Part of a small language model's weights: MLP 1024 tanh GELU.
Each number is 128 + 24 x the weight over the matrix's rms, rounded and kept within 0 to 255. Layers, rows and columns count from 0. Numbers have three digits each.

# layer 4 attention key, 256x256, rms 0.0862, rows 55-163, columns 0-127
141138132104109103142133114162090151153081111127143119142122145153123077121119158132081136168142183139139128123121158156126217146126127137121102138100141092095152154162101096123136104157143112094150096153118116123143098106145132164094134192154150110174110127105136126117081115124090152084181150114133148134126106108133125122082123127162105133136110115098166140156149133115139129122111
098142096138119096103100182150135119103126163135088132142128142103093193139137133120110087139141162128089102120131125118158123096082117128085131134118120137086154107083142146120091161146165124144157118157137166162128132109126077102133096123133090163113158106105132126124115168095141146102124138127149158078116156160127125138111160148171088118123137147119139145104123139155116139110117
135132115133145084105066099124108117110122122158145136123140120099081133159114131097134128125105112099107095122159154086089097116022119146088070211150097090129070188143199128141159087162088088138125102113170134118144129129130127099125097149071101135138148130102085111085129124111144119109184140137145139164102133143110139149136124155120137097115139128123152172174122123114109140126137
108149131104126119129113099113153147108123148130129156157148157115160135128137103121113161130140116123138184137113134112132173156118119098135123165117153111160129092134123084094141129126115147125096099154146137135145105106098133110131116124100127113147167130125120127109143104104135162126143119149106111138150149145160114151120119115145123154144155117130152084109147132131120144126148
124153203122171132092145135114150116080104100094149163165116149138106136122084128153123102197129147091116179112114184051106152118142146124134071122118146149174132120120110119094081069142093115091077127166119105135142132131111142079148157141151134140144131114106169147099112160121161164102140137122118158155108156086141141109111139163106120105095122090117120111115141121098119110118161
125094152116114097132128163141101158154141132126179145147123184099172124143129144144105121134145122095096134137096132134146093107103123116168109137132099132057149114108121095134130103175167105148154123124086154106107132076158119126140113111108123134164169113146132104148129102148136168141158153122100142116123132121121122151153131111133144106100101147099121139126115104112156125157096
136125139149115121111118182106102128117089121078090149192132148139139113150142113122122104141129096187117110131145140107155089098179120112102162149126146111064143112129122197166111127132129119099100158111140126129081100139153116181151109135112120125125101140113141121110130139155132156083129116121128139168073119131128129133113107137134114110136136139114126094132151163154132081134106
178153153097151112128101149157116068156116146135107088136109113110103132110104100097093112144134101144136177132117124156122138127141144142123100121113149111154104150094166138113178104148141143141120125150125133167135098122162099138189115134099168109144143121162149123156172098138122138126167108121149102100111114151115119103139123125111105146211152115108121094144143128117092091139129
135109115144103120148152132132119087114128143120120124146132144092173156113107114156130112113112132105144146079110108138136135109127156142132106150149116128152128147103130099132134091118098162129130162116130142128144114127128075143157138134145133141120146095132146152110159112118173120083148141128128131133126095140128084138108126124136094183154112148124090112124173107130115120114149
118129118092165121134136087145132119160119155092108125132117144128138162134122096130124144122175165132137134135123129146122150121099149099136131087114112120123110160154118114142129121141150147119115124136128143127122130115138118124125122098140112125119148125136136083137146134109131148147128117120120101117098118144117120129110117124116142123092143125103134179101148119165118118155117
129138159142129126128175129136131156118166146102106128129095143137135094107113166111145142154162122141093104143119116181136118160132090110126126151109135158144115112132164146108120125158105115132116155144112127109108145120093112094137166141141093118135148130121106138132141206116104114144112131143137110096136107139108103120127127138146118123117162160142137124117142132139146102124138
134159117143114127108102108123132101065172120135128104103129101141146086187146126146152149110142128127120125129131102161123119139140137104101122133166119136135111139125105102143142148104108125123167144186171109117086131108144145123170133145106143125133126117146128134086134120153095110136144160143119144135162166064122128147128117117116114120153165076147152162121155172134117134114109
128134151079107145126142137138138153105143161126127131125128154117139088124137154111107149153116115073118164143116138129173146120117114146117096128149134142125156090162141091126129146140145136109122137120146133136089153113076144133138135132133101125150155121101102159126120151124134144131136151128131145086150134118099137152153170109134116136148144118147139098134121135115143104103115
096105147116122107154128116122148132120136127140100118144116136148142125098126158138123137125133125154148155138156099146103113147122120133127125106114103162103132101143162115137129146179146158108134118097108128111157144084117106091144110111135106181132150138111152130127125127144160169146128095126148091112127098147167084129125128143137136149109140121123119112128114151136134108113136
137137117134156172128157115102133144148124085164109108101160117122131113167176121126134172149142147124130137137141118135108117118133165116124136131152126142122112121154139137158121155108130141130120124126131132118129101085152132114137145131120123174138141118099157141191104120141118114149143109152152144135092178118151183126137082138127088163128142130132104119107152131124108134143140
095115164129161096135150105126146088124159100158125115163126160124166133097112127157123124102125115113147127120139109149122098133160114133118135114075138144087144104119155135137130202121173139087129138144112152111125089072128101127142165142145144144125186168140135131138150143141147139101123105111142110151138151101148125149093138176119125125111114135121119127134104132146137093111113
160114157157099118127110128149100131116106124144166116104150105113093110121148119126178095110128108175138128121148131142111131120120121129138124113132151101135136131107117179125124121131118117140095150136132115141111140133133136104135072115113142123142122150125096122145137123158107102148151122134133142127119117101111170128117118119119134113195144089138133152131112139127101167126088
147111143150153118110174125124125086112116057140146127144114136116118114134129135099127139174095142127118142131112159094097137099149113160159122124129117154149131119141151157137145137137148108138124097122098137113157124178120120125129155131125131086135099129135089128124169099148148137139152101118123132111091128123174146140160105120104123085146112129126120128121120133131122166113151
153132139130075128132134109157116195122156125105143136132131144148123117139142139133125132146131133126136128149149118153133129136092148098143105124155142110133159132156129140145125110142163174104089105102129081107110134142106116117106095121144138129138105096135150144108095147113111121158097157161136142105183098152143116107097138092141107163108145124127147156123135148125142153136113
177130115154069160086112150158110126092100128146167138115149088134101115154149110136155123118147123152109038144123133125142149118131136100156116105154162126144122167133106144110137109136120105179115137128145106150135127141145132119108118134080127134114096137130113125117087071121096087148131152113147138114097151132122153129100139131137159100132146077177147188140152120104106135125110
117157110123097119142108110122120160118146145132136115162118122119100109153133132149127120114129158152123129106085127128139129168117135153091124157142143117132153143114172191122149126116136165110146116140159111107078126162063137142141101127155116140110109147121114140116109123114131128143148139117113146108127109121129100121125137120135132126149144124153103157133145139137088131137154
118148102122168133100170132128157101136091087137102082128132144124148129153161145107158155130123130134138142072158133114115110129151138104152125120116101143138149102114142143125152160143147111130124153136120155098155108144135101151128153158099089132115150151124104162164198105156184141110148106124169120144101134114138119153117106168134130116125117151137135110151101125129111130149162
114171136077136131130104180141149112146068127132104109091160094136106137159158083111161085098146144144128139147115114072087143093151164116177121088111134144177128120155094130140166124151162086124111130143115193156107104133186132145122118105079128119165133126125105103149126110117152117080134104112120107117073186171126147133154125169109086123140125113144078141146132101144157154120141
185089140121115111138159139082110126097151117125121116120131110108119139098113127103150133122130111135083106086144134160097111137111120138132063110119113169176162135135134102158153104145083181117141131106175121149112110163145126121138116128148154107147152155130195164132147140156117139180131120124110128094113145147128130131198088094108107121129152156117085114137134107117098126116139
133124104120119143156088141117148115155094129107105149109149097157140119132131118162153147128125098125130119113146150118104142084141148113121119091142136107143140109142131134133161112127107102143114148114116143113067182123156142125170111134173156147122115147133141189170142098087123141157091136119128142097150129132097105105135118134104116107151105106125095147148110127136142135133123
057169128161204087118140184111103129134147115148064150126101132121123119085112161105138128146118125153148120108097096114152145142162078180143107131082133141125145072117160090147085188161147114092093135154094179144124127088136096129133174111133122102116134135089104142127157138128136178102130065122097114122116175150143136146125147214102119127123090101105127069116130121209123097176136
132164191118103143109121112129183073149130120129142138132102157135162171116156113149145118114098105135127136138095137129127163131127168111179144148106100097138151129101101162140164167135158126141127136138094141126148122113114104143116140160108174141110151137105051112141128102089106108100123122117160138156121120096108103168112075151152142143136133129135114138109102117135124152127148
110105095170072182111109096085122119093149099126152140105135143151149078163143123116158168115138137127115070117136165185137115151177113164142129158121174140111109156121104130167146151131160140148143170148145115042094124126107125121144161120107158162076134153085094160193156081143052093104141121180131111135141144106049161141117145109197112128164114077188134159169111160152126100153199
150094109143084102136096107116110129113112149160166115133182148131129092084131138120151112132171151123084123121170094137116113172158120094104103124128147162117115130113130151106122080156111106114123151150124134129144116105152123125151150128137121153125107156118144144107154134165137102133113122122112113089126137134112092122125154085128193081117142133121127127125157133086126096145134
136130113136087140118127140135160096106130129109100147092153130139145112107114199151151151139129071149132059079133059140150092162136117122118122115138123117128143154127196158087151164139125104130147128179171121083169110122081089107107165153121135155148136127095090176152162112156083095098135136137138130115107145146109123152133131112123139130099100113149119156139095127157131155088146
109156138156153107170093169124162111114119144110117124087145124148115088123122121105115107129159160123139135134165114141147140080141096132119148132118157125130145117117119148134147153105154124109134143124120166108095111126155113137117121130105167128145137096129095146122173097127110125087132187125144133146139156133098155150091098164128088151172165064109116140124082162138149112111167
083147087123158156115155137151105112137115117124103141104132131138118097131118139123136147135140105148132127143129138097109145194114133125155118121155151120128128095127140146136168129114113111120129133125141127169121101143148141114107144083124108096121120135135164127117113133142125118112131098133131119122125139113154122112149178139134145106123127137155135138160150132168130142115111
121139101152142140151090058149065128118146134128165136185129130116125125133146145080146099103086104129142124134105157065111142121117190116157150074162148140159113103126115151144121119110119097175094169135076103167114122127080102151167119081153149106128069139084096142162135097127159103175166077154116148141093143134119158068069138165106159116148095155102167149158117120152140136158146
186116116099140133126070147066107150097131145131127096137121099142128125108131143125126117109113120125196109128164119179129125117109111107093119087088126093096133131145154177167169123127113142150095093097164115117166160129045109128133050088070142127090141163126174149179135145128102125123126087087131163123176127174107154132166159113102148109094084165140138137099116154090136135166164
132128140168139112145142147095074119119101118128143097146135130131162128114142152116139112130132120134124119139111135131137160096126130132113127127128112104112119130073160110114111133137150149106145126129107109085128155135124110121163105142109128131145119138120128121133173114131121162118124169124150133082143130155120109130079137100098135111099134141097162137094124180095165127128126
145104124144110117138093124129102105090137137122151134131149114114119153112130140131140107146121135136138102129128148116149153088127160142132119114145120122133151144138136164122101174163141141117127147140168149100115125112115136124146119131135126164131117125114108143137127141154133126110145158102126100118126132127102140115105124111133132107136138122135125140139134111104145139122133
153148138046125157135133058112176148113175158088156119095083089131120228189176090139131120093051097125112149088135112142115114130055176109194147143178044106092123182127142155144163160108095116115092162170195117119160070113115134157077105121140051113107144104133155138119153141135154122128160106136135103178157048148083117123139158171132163127121150142147107132171063121102152139130128
118136075072171089118156126183134178140129108156088122113176134096128134174106154085073142124136171146099093140095090135127154158142132130124161130114139137144135118137135078084138103150104099114117087176152106188131145154100123143110119153133130063119067141130103129114137108122111093085153147132124112141084139132109119102177141147143173122113120139099140159146137132159113111141090
077156120121156155112101156138161146123134134142086106177099130137143119108154131100122125132129170140111115057058154151166114109086086125099140139097156146145157121169137115115138162154157200098099098118138153110126116144143150164120108130131150119110161137135122120101128107116162197126165160109167124104100153164114115170096150166137101120133118183143121133144114108076122112109109
089153113136181158146145111157090118145162119172142151145125180109172118107120105114138127145073124118145149160127130170175133115068162121120114087138084084138127147125136091176139136132095159105146121121071110113133149110100152098139067133150149152098166115120127160175107136120163156079108102111136142150135116206156138164152165079070101165120084120128124129160086145105099096117101
115134103130124062103128133136149176106121146144106169139075113171137091140082150138075127133125124073190152136122115092150130157162096156066153100130147139117155131125132115156110106110135157116184169170128154103085171131132131133092141125158106114120104122076118147105087130130159152070098132099084126130127110147115087127135149140147135144085116151115102134140106131134143083121147
146112147099105116083109116151109155143121124121163140126132106116114113156170083104159117156100112117131149141135129115125112093076174110144106136148129120118145115128106154116127104107101157156150109119171110165113107123124146127132095128116128123097123150147149146138131154144143150081125107134113097147108125138122119146117129096149128144094102122153153096128150139096148113125126
158136152130163131142144103117124121151116138127137106123131107129137157161122103129125128143138138157126091149123107149113126134125148139146158131125114142155122139139074121141138116113102107146144119118114122156120113126152125148111117137121152139137131126152107134147112111135139110146143131119133137122116129105123159136131110102134115146137142120133143147096124116130130128112122
122123126119120102169087107090126091114168157139137113149134109137153109115122144155131125146084136127131162142160111099128122165096129149114142132114156146147155096145155095153111113116145144118126126147129110128130125141130114108155135150103144165155132118135174123107161138173139147136118102106119096153135124105129077111154124128161154147160167117112118104133141137120136100139137
150154173156141170123123152163114144159126167087141141113111067131152140110166125153163148119123129100157118120132131168138119134092140141119134121145126137108112111158153119089127158123105148157126116128088125074151128117095120112086074141110114141147165117115085131186110127130115119157129116127133125131143095124140125128112099114102125118104157174131131143135159133121112129138136
099133108105164119158149153151131109144115123161116137114152144121099140072129148125137099154175111120150091126135133106111114136151119130135145128100143140100120117096126122144107142128148097096115131113114156119127094136149135101160162125126134162137152137100149127155146123114131158078122150107144104120091171151141157098123106154102138119117110185091107091144125111158160113136119
156145160070154133112167154096134079152139065128110107101140136167128115100129106116126151154144153146127149122121110104105129153132099135148139098118126137145174111150097124141154117119151158120081105104140142114186099197093115125089109128131159156147156128142113141137162108156119133130136098158128156114116146138152118123168101137087156161166128107113118123136119139127130171091120
155106119124125159120137122164124129129123117140162118118142129143138110137175123131129125131130099111145088128144115128097140118098149126117161112138121154142112143110082141137144149113152105142139089156137136063112112130138096099106137158121130120144134139145101145165142120156094161118131119113155121133136137131123188161112098128119126135119139125118081133151132135135129149122150
145117104104115130138077100145115191127121132101156135140159134122120106156155102145152134105134133125129126144130135108132142152129116132098141118140137142135107137104112128129140105112123121155130127138150086142121126109140159134125122115127122146135103087132150131134105106130095131125168122084136119120137117113124120120124135144132131116156132114107108142132117148105088156121122
093140142137131102155140133122118114157136136150131102101115166148127129087117145101104127112131120125100153124102168107143125117099108139114116151104102123110134108131118108117125129137128145108110146105130149117132113121124141120193136104141119104156137145113133103126149147094145153131143110109106119123125143145123121133154155143105121130151116169122124092124138128137123095142112
115119062168150137120142135129156128152116104170084137122133137104078167122092106117122123124110142115146152157098147101128145131168141132124122125163103140088076152121132143151106125132156106116143137126146129140120156119154126169153169088149114141101120085144155112155117126100132081108138151088123149083122135138105109115146137103164122101136110144137126139123126111105080121139113
116117119114113122151122118124119162085183155115156160139131138132114111131126133145107132127125114160112140133123122162181158142088112132125080130129161103093126116134146134141099125117149146104121145160130123114085143139102108101183131096152159136093105109127122113093111127121096140154152154116124144115169104100127113103154116133151135128116110143104125145127126125130110088146121
107143163147190159142154107126112131154109105132068126108147135181103144123145099134143148112107115131138091150152106106143107120140145116165135116115128111159129098180124108128122170143107142119108162093119163116136150101151117116132150134142137134093131119131154187146132119095093133152088083141102142140130147137141142151170152154098135154099127156126121099129128121140173118147109
111155113110166106107151118136082150134118126135090099119141135148131115105136107127130138110111116137120137115133123122137103126126106145104141113153092141133129101117143102109141145137111139122111133109134159118142131088136136131136127149157122120165151145124165145142126108133137139107118094127104121110115149149106097130149159152109151138114118161162125103137107147153144102150113
109167110081141123127124103146186137157170137132106134149148150157174135118119139146106189157131139114135173186125127123146128121141145140145149119123152141106112102137137128135124123108132071163109122135119112076120134129103124145130112133140137120124115143120089144144142147100114138122137130152160186094132142101112171164121137103128112148107099135138109132124133150114126150091133
075132105072158092072115163131124146136147145117081164153096143199086121111096161090062190154167118125120164148056142128178152115109124158142128127129176091112141094142139103135090142150154159112151123091113155187060167171116128163116117133121143130071148105122119115144095107155128188069150110128110119100101157134144109159176167127104123102124089191103128141118109113126120112128111
137121128105114137115109123112146103127128112116138125127142161113129124129150152099153097152146099124112155133159136130133108091125157098113095130131096123097108128115101140125135145102104106122123138124127134143165114142149145151116165132126136134082166087115103126148165138135163173130141139122170131144150100110089134154122101142117124178146140131142137103168150140089121137109130
113140139127142098103151124124114114142124145120096148106096149154131141142112083117103139112106114132156152103123143127092121117130110144131153131114079119141113128130118104140119103126102116119126133111136149143155119117136132124104138107108119105143136130122163152128135126138159133112118073133078150151122146148177121142163141146133101146124094151142143116132126136159161135139125
077128096136139122134099115131139080122139161118092143163082159149149130137148146132144143134126117118171098079110122124142177134178107146118140163108125138087142130105141128136109148111161154106140130110079175069095111167129137143138109141134165160100121117119080107156144137127105149094135127112131140121099133142152109145086128157124102104087133142111093132112103110139139151121150
073172090165217099145117154105119094086149130165092131146125122084144149131069169087129097137160156149123106163079132140158161131119109119140088112091102099126142094154134073154121164167123174100124180142148204160082116125139114147152108119151106121134167127120112092094123127143183160064181188127132148103150167101148055126085115116113134114112114106117144164086142079141104138101142
126159069059130171112134133141129113162134111134161134107124083084155170156170143079173115139087161129095146135127131109124133100079134148155122140153097130132130137171119125095124176133117149156080161137130165113164118138110144129153103111148088125082142125087095133178156148163108172115164107108172137135074132131110136113091163109122150129114133136109136092169105111110136129137143
092136138128193157118098096142121111108170122181129123164110201156130134095113171117076151163134101095134150146136172116184095139149108153118124132095140174136108110122157120138122130141140133121139126140104110063108132115130141120104172145157074135123127118127125110113110120160154129125091173125137155119128105101152075124082173145133154129089071147152119142102167133101104179112160
104155142101167081102067186136135109168113136132120128140107135158110115097166162115114145162183145135141144137138158064126105103170129122120169118064155149109132131179127139136068162134174141160139105161113153059133100131127166150138148209130115124104117168106113127138131130153144131126097182086146104105135162100126157109097114087144145092116094124185107115140158102118119149139137
139083087114061138131138080131117139135112100169153119186111081147133088135148111116117133111147113108149121114101141146082144096105094143138161097129149135168121153138117122143184109126135113123107175120151132129078112143174139078134140094133151094155112130126126145146162155130095126132137139135150130083093120140075123133163136122099099137124112110138116088129111102131132147076117
137142095137143128125095078163131126161189147098124146160132121133129099106144190139114143096091158129120134125173093128101085212155149141138100129109155166157112104151107150107089089088108081154129188152145116114086157169156118112095144114147122146113138130129179133098122144160093049158106128149135094205178136062123146050141144112133147106108118138172119147154159124156172129142157
132154129113120143118139120138093128123153135117115144154153118147104094103150087147170146105104109130130113146127112070106136199114111148143159095161154089178124129145114113123163088107093089130106160117172099155122136119127136088113142102169121122124125117145116138182107156094109106140103058166102126123133134141124139121175138131112120143139108108133117104138097133165145147121146
111124098142183102050153157139115152109162128131103128164095133135168104064110133180110178120107116113102096142059136131114103151144092106100168180105120137125198154141158146113122127125108138114162142101099136127115138056154091086116168124127086129138132150130114084051133130183097124141113150130139128089166184107088107123092136123160178088081161074115108132083159086128136134167133
157073157157092101110127154163150115103116150120140135173155159136117141127082149142109168142115106165137124148147128124163113127149115137132168120105177128102123114141143152119080109152127105129155085157144132149128175089121068132107135172105128119080110139114072162079102130111103080177086091104133138122123086101122173157134108156169114112146137109112076160117102125111143108122134
075133101132129062124101158141119113131112090158111160128107136128074081140114158117111126114121095153143125089112149122149152123143102145181117113135163109177157137115124175132098121130138120128161103173137121102135166115099101129164181142141093124135069121112102065101169206140120116132143157082113140142074132098129118123117115170133141143149137167140076143152189123132117121120121
155136153097143113140141118108130130135111169066122108123089142104103177130097119101164108169119117123159124135086154090119115137054126106126184172101051111154131160149132117129157136142140108117167101105076139164169109175149124137106101119093153116146158132128119108150114134082156141143147164074173136120109138147138100150114088113097122128150144125064098077144106119082097121140136
116143127126141156089117114121146113143133141105104152218090136151106131120133084106127146124111100118122126135128118113205132153129084138111107124091167152110145133137128119136127150167132180109128123117177151103125102111128189157097113140127074154085145153141121123101105094125134086144149117113104131127152103144199102208162118171085162165151107132171123147134116106101156101148151
127130142109143156140129139106099157171113153106089123113071107164100204154110113143096141171129108126160152118145150111098143071075150145180172127118085130093083137124152171150106100167165199145134084061131142088114103128151157166127074076116092124121142190146138110154129116131171168076155154083124130108150118152180122142187125135130114117084089122154153114150112136118080172134154
143121131120133120130164189109167120153122136099126108107156164089123148142123153085135092123123145166080136161096085087124099191149130153099128159134157123137112151114141090147146085128073129087100131170127081153107093144168124141139159139144084091126137129130174111080165171119109142110090178103152119134129182130097097103102169086142128141092162169171108101156095129083158110165127
137099130132121141134114120120134101133147107121156127152112094130124148130131116108085148145088123083140167143130113114117140098106133173135115103127123142124110115105152122153149098150122105137111113089137120107115101112087136109131133128151123097145122155145086143145134125139117129100083085112118141143111095135143172178105112138133135169114117171070124122159102129130120159111125
154110104147128090129175154126112116141118131163147106123128139125147156158148143127173124139109100115137141101154108169141165100094161116129134130152122110098110146150148080084112127092138137156082119148130099106143109150107133143126116122125124139140168136122167108164153098148139121139147117145122148156156115109160148171174088104111115120107118191123093111120130097139123151152126
131124128143121160132138124133115132144098110133120124145142124131163128125127107175106125136150153142089121120115112096161095166104134121127131130146122122140122119156136182136127103120112133133119132121144129145110129147135131085120095157131122070135129126116114152137099145114127111134104129151130156142131114120101120111146121122128125126145095129098152133127101137146151093132120
136142119169139134108109120132092099094117129138132122120141146114122139101108113124140149128149095175135115108154153154144149143144083131121120175157130146130108133108106160112127174125166125131105131165129127149145104139110130121162168107139115101105139083153144107152150117116146125117163091133105124138122149112136147132136131136102120109116147146110126135131142113136101119130131
132145115134148137155103139125124136110130147130122122111134123158150121136173124109164122111131132109093199157116119174111115156099165102152108123101103148142164134153111114109113122138117128094142094154165154111151151093107149181111114138136130122120110145124148161089074119148136115152101128128142117120105136115113122104117149115166158138130131116131110118112135168138181117129104
144132125134166100140111164108113109154120126131116122111142142111153143108138125138134140169120136102132140119130108126132155123135137123148150121091118101122097113089130111129093143140123132132116123146146126142153103147127110124121150129118168139085119142106153121153120111138136137110127107139135109140109141130174170133138117127102123121099136159091149119132117135144132124122147
118120138086144111102118120153117151145144140110097103142153137110118114129136152129093116155193149156131118145166139138081137081123117116150107111128167122128137130117132147099129164122133130144151112126082119140153154133096123133083132132124125117133140158105140152167157158144123157116136111136134099114139141098092139129143099108120099137117118070124138109159146095128112111141139
142097115127115151124125103159120146121104119113155142133151141113141123130120150098137131124100125105126116109131138114138164123133123152112135107148102138122126136151139114100154107087143114152115136113111104150118146156157120116127135095121105113141144096138152130131139110122142152144125127140145127116153133140103112137097155115134142099137132138130139133138130113095152124116126
133148093158129143138109164147118175098097158146126149090119134140133123136129074090125144115110129124117126128087128158163109141101136131127151117164117159120105121115150114152119118089132150120111167114146156171139151131145159156155118109118106140097124098133130110121135086079119098160116105148091098125156127150127112146076195110090159141164119130109149101094114155117118147154114
133129132144106155123133102143123110108107150126161137131137144123147143129115143131138114143107139120115108137127099132127150118106129141126125130174137119128149144123154152139145116112100137131144139114128102132139131129130128135132123122134136109137133110165100118113128134127148131146123130121142131118135113138111101140106130135134147123134125129127128134133108103106112145102123
141110129153113113143100152122125139119110119111132116111134135103139118142132120136169127134129122123122137145130136156141135114131130100149110117160102121122128129096148094107087111106119165120134114142114129136159141111157132116113124122134132127133137138156136129138120107109155110117166099142074179178130111123169121123138138104098130125113098115112159084136154166116133111112122
182138099116131133120143094155108142118103134108144121118135136085171116183098153095130092138129162116070127126149143126130145128128090158174103100158151134147112172164126136107129137081110106158140126166103106135134143129150141148088099143105157100124120090139144117100104116148082100136120155135122107114132086113110143104087112127135149113131166154149144162125158134095135134118110
137149123135105130122128133173146156106077169113165129125131142084126145139103133129177113132132159118112133142133117127136115120107121133119162119155155105119142138107183152126114115140130110145134132141138107144113173127111109144159100134173116111129122127166109088112104131139130111156133163136123138090165140142129131147090155099126134095107127159106151140104122101104101146110064
139106138177147148106142138135141136126135122102130115113136108103116134128149153147163119155134158103168147139180125106119148105120122151132144136065138124159097132133150135118083166148134071102090128095158122099136149179119094122120133095098117122099147125130144140168138110121125140140106121125138141120139119132135151158142126125109152122123124140102122105121158127173128100117148
104119139122184115096137135103115117120114127126120115094097114126130143113166136116141137129116129129143115115134118122074132132122132096157137134170131124141149127108154128135123167125131141147106107094120138119160109125118163142096128098119109113106124129134122154122150158121170153131101088116157132151141137147133151185134129149109103140125130111141126129151154123163143125129127
079126160113164123093155117126133185120154146146092135111100136132104105125155128132117150105149104127155164117132153099092143124124118120133124131124108104137117121106117153119126195136138143113112105102139147117124142134139143119139121111098114115105133129127144140140114128104120135143129102123136125083118171139120154156159142145104095138142128119104119163111124143168151122135113
082130128155120107091105176123094127108176095151097125123166138137100108112127134119106117124142121131168103129154126126144123130179120128126114118135133144124115091120101133113100133144142155104113133109120152135103125146120125123135143129134142136077114172115122147140112093104137137137174142142117133144080168125137111128168150152085114115141096144113120113125119158192146094135110
083167110162145132175147172119132102144113103149107115121117135099102140115122158148143130134105141151108125148100091159111142131128056141119095133099108140130112114126118106146137153104127124139108115135123149170140169149153135164105170115072130083113167110160093076097153140119111127136182110126147099144124180139109157163132090150129102113159135101118163167135108134145132111097105
162123089117130147121137130126130118116098144117138114120117135124127127114114157128160099151121140141121087142131119117129110115149114113155120130161106154126152178146123126090118108126129124123154118126152119125117118131121130140160115121162141144112139136144141144149136132137137111104124142122118127109139146134136147110131133136134125114111144139145099136131149109078132144121148
166145110123135150125119134121144062096157149111107097113143072121137116147160107134151096119115123118112128163148117119119123121115155116178115133101123140154139139139134113128140131127156138107132143100150113140168147153097126152153143131108109098149143116138118162129124149154126133120104098119145098117137136131135143129151120135156150092105145163151096072150112143137186156111141
099126110135109108150111107127134152128150137139096161176136120120131157144092099111105132153124144102164171134106156129091159117134130148083138101074126091124093140119078134116101124159198138144093110110150134063153115106140065151133166137127151110143119150103144164166087122121133098110123098167114113120122123116144145120180119124133074136138065139097166149103111116150098134128080
112125136138085103108103125173123188097091164137155106119130190122099075123131152158083165134154107159081075109104168144164088189156092126110180141153194153102136107117151176123142088133173138117118119150120147129071166105131104134108166138164135081137105159115088107060135145130089126142133175149132132066162160089119093137117118140114125092135131148151176154146163133101140098137052
122154119103166140129072129106096139181112087174170120104126100189120159131191095144167187175078096144156145147151153110097114112064215142143123099141139073120178079160109098145145143096087158105099079088135196082151069083131130072186087148095124157138089180148138169153104117096140220093137062125142170149057142155117192211156149174080114161130070091069110121137162061157110117149112
121141183133156130138152124125164158119130125133114137139102168123115139136110156154148159109109127127091198093090135131145105140135144089134121139118120136104105147087091158117132149128140095135133144136126148133147163152147100104120136120117078084128152084150112122083169100089132132154129159149117131138169129103077110055117109099115140081142170136181162146069166129085117132127144
091136137128148114133114097141116127161124154113139131171116146142122101130116123132140148097126152127140122145090158168123135114133140146125088118164128095112103110155096123111113132122124183144121131114144138136089138144128140124100174136157138123142060130152116151105106106084104151147110120155133101133123070069140094100155160136137102116146125074145110144115152102126105132127126
156128113122117136125115122127107148132117128122179124127135153130172079132142203141121101138163122139114166124120132155175103165162117115119098148128132164116135122115147072111107147131137136137199112152129095128116150130110143123154159122165137139144094131184159145102125142142114112089096152114139097117151124120127139094096136135116120110081157103120141137131173160114163119155182
145185153111127124131131106119152109128132162066099136115143107098149155121128079088122126115092112152149124118135110095101138104065147084167159107149090100139082143138114128123170133137094123145127144101138145182192115163093153153143096159102071103173176118144092131119141113104122138131147102110093106129151162118089102175125137109156140100153166146087140109120138110105130151123115
130114117132147173117111136132131158136123105171175116113135127126142116142118166136133139119135141136105114122148094127148154132118146151089143153110114152129158142125134123112155139139132136119129124162131125094126149136108122106131120127139106127110137140124142139109140105121129149125115146114143120108134126116120146119116123138153132077092136124171133141127112130125121132131108
133101168091172133112162141083155069166108135095116116112098104135135180127138080075160117084093156109144161111166185129066169079068116118161148135146031090099128179084146038127174144142124111182113109085116147108137092110085142134124044139126108152112147182060150148225144115120150203095173079111122150149115131193186163192136091105116103183077151128116104097130158089122067152096107
110101165131171116125171155107137133128112159109125149141072123134120130162106144091130137124122148115132142136097120167115123127133165134135144131156108132117097136085122095124104112134138120142127136077099127152154140140152127161161138113157110111096098131133169157112124083095149139139143120168114157132156132142170131095109142105096104158161124130109164129105114108119123135142149
064139162135162106130155101102106120116116147146066168092111163133128162134115096101086130146170158125217141124136126143128192127152151109130118160170133101097146091126151167109068116143125144097106148105127158104135065185124110108133156113122110096122068129087153149124107139082167197141133095122082117150137113177147102119174132144115118150145097144099113119115141073152094120139136
141151093156111134149115127144095143127107131186177112158176104131127104130108155126112136130126118131125135147120124106150117088114098164073108142117102156160099114120126134139101118127148144115135122137142163129115185117131137112155132109161141153111147133136131141127087103103102106100124105122122127120096148197107134144124161116107114115115131133083101170127098174160137130118121
139133103119085123125122098112101120145138178150114115115119094121133177150124103129133136118126151125165103108133138183129163111120107121129134163172131119132132134128116141090108155099151107162109138133109103122112129151117122137130146097097102128109119104115154108117117123121138132122155118137125150135135128138109149118173094142132104141121112163129137121117136102135131159154153
117089140129131104163148114117117172096137145104113124104129154097099147152102121147162150142133132147136124105125126119111142136151092118120147168166118093134127126140126166103096140128123131121115131102162117116127128154132123149152123104132100111144093089144128114124136102112121129144142098135129131135141140083129152109144113124129100115132158168139090179106140119123105120124156
152108104167064114123118137125129124121132147121136145122147147135149137127106139116161167085126108120135143126160117115130129170154098130102118135114081143114097112111146173075141144123119133112110137185157152121092129125140107134111099108122107132103136105147108129150138148146119104132182118124108152153145168110104102138139128126106140116097120137090123156102143148134117106083128
115166113110144124080124129169127128092123143098113150154123136140114115140094138093083091102146159141102125182149164102125165114139102161111117116118113147130118128097110131135155131175098122155173117129121130154118145117114124136126120141123117158129097136142112149130104154130146131102126123111115129117104114117130117134131160118177148125122148095180119134113142146123119128122142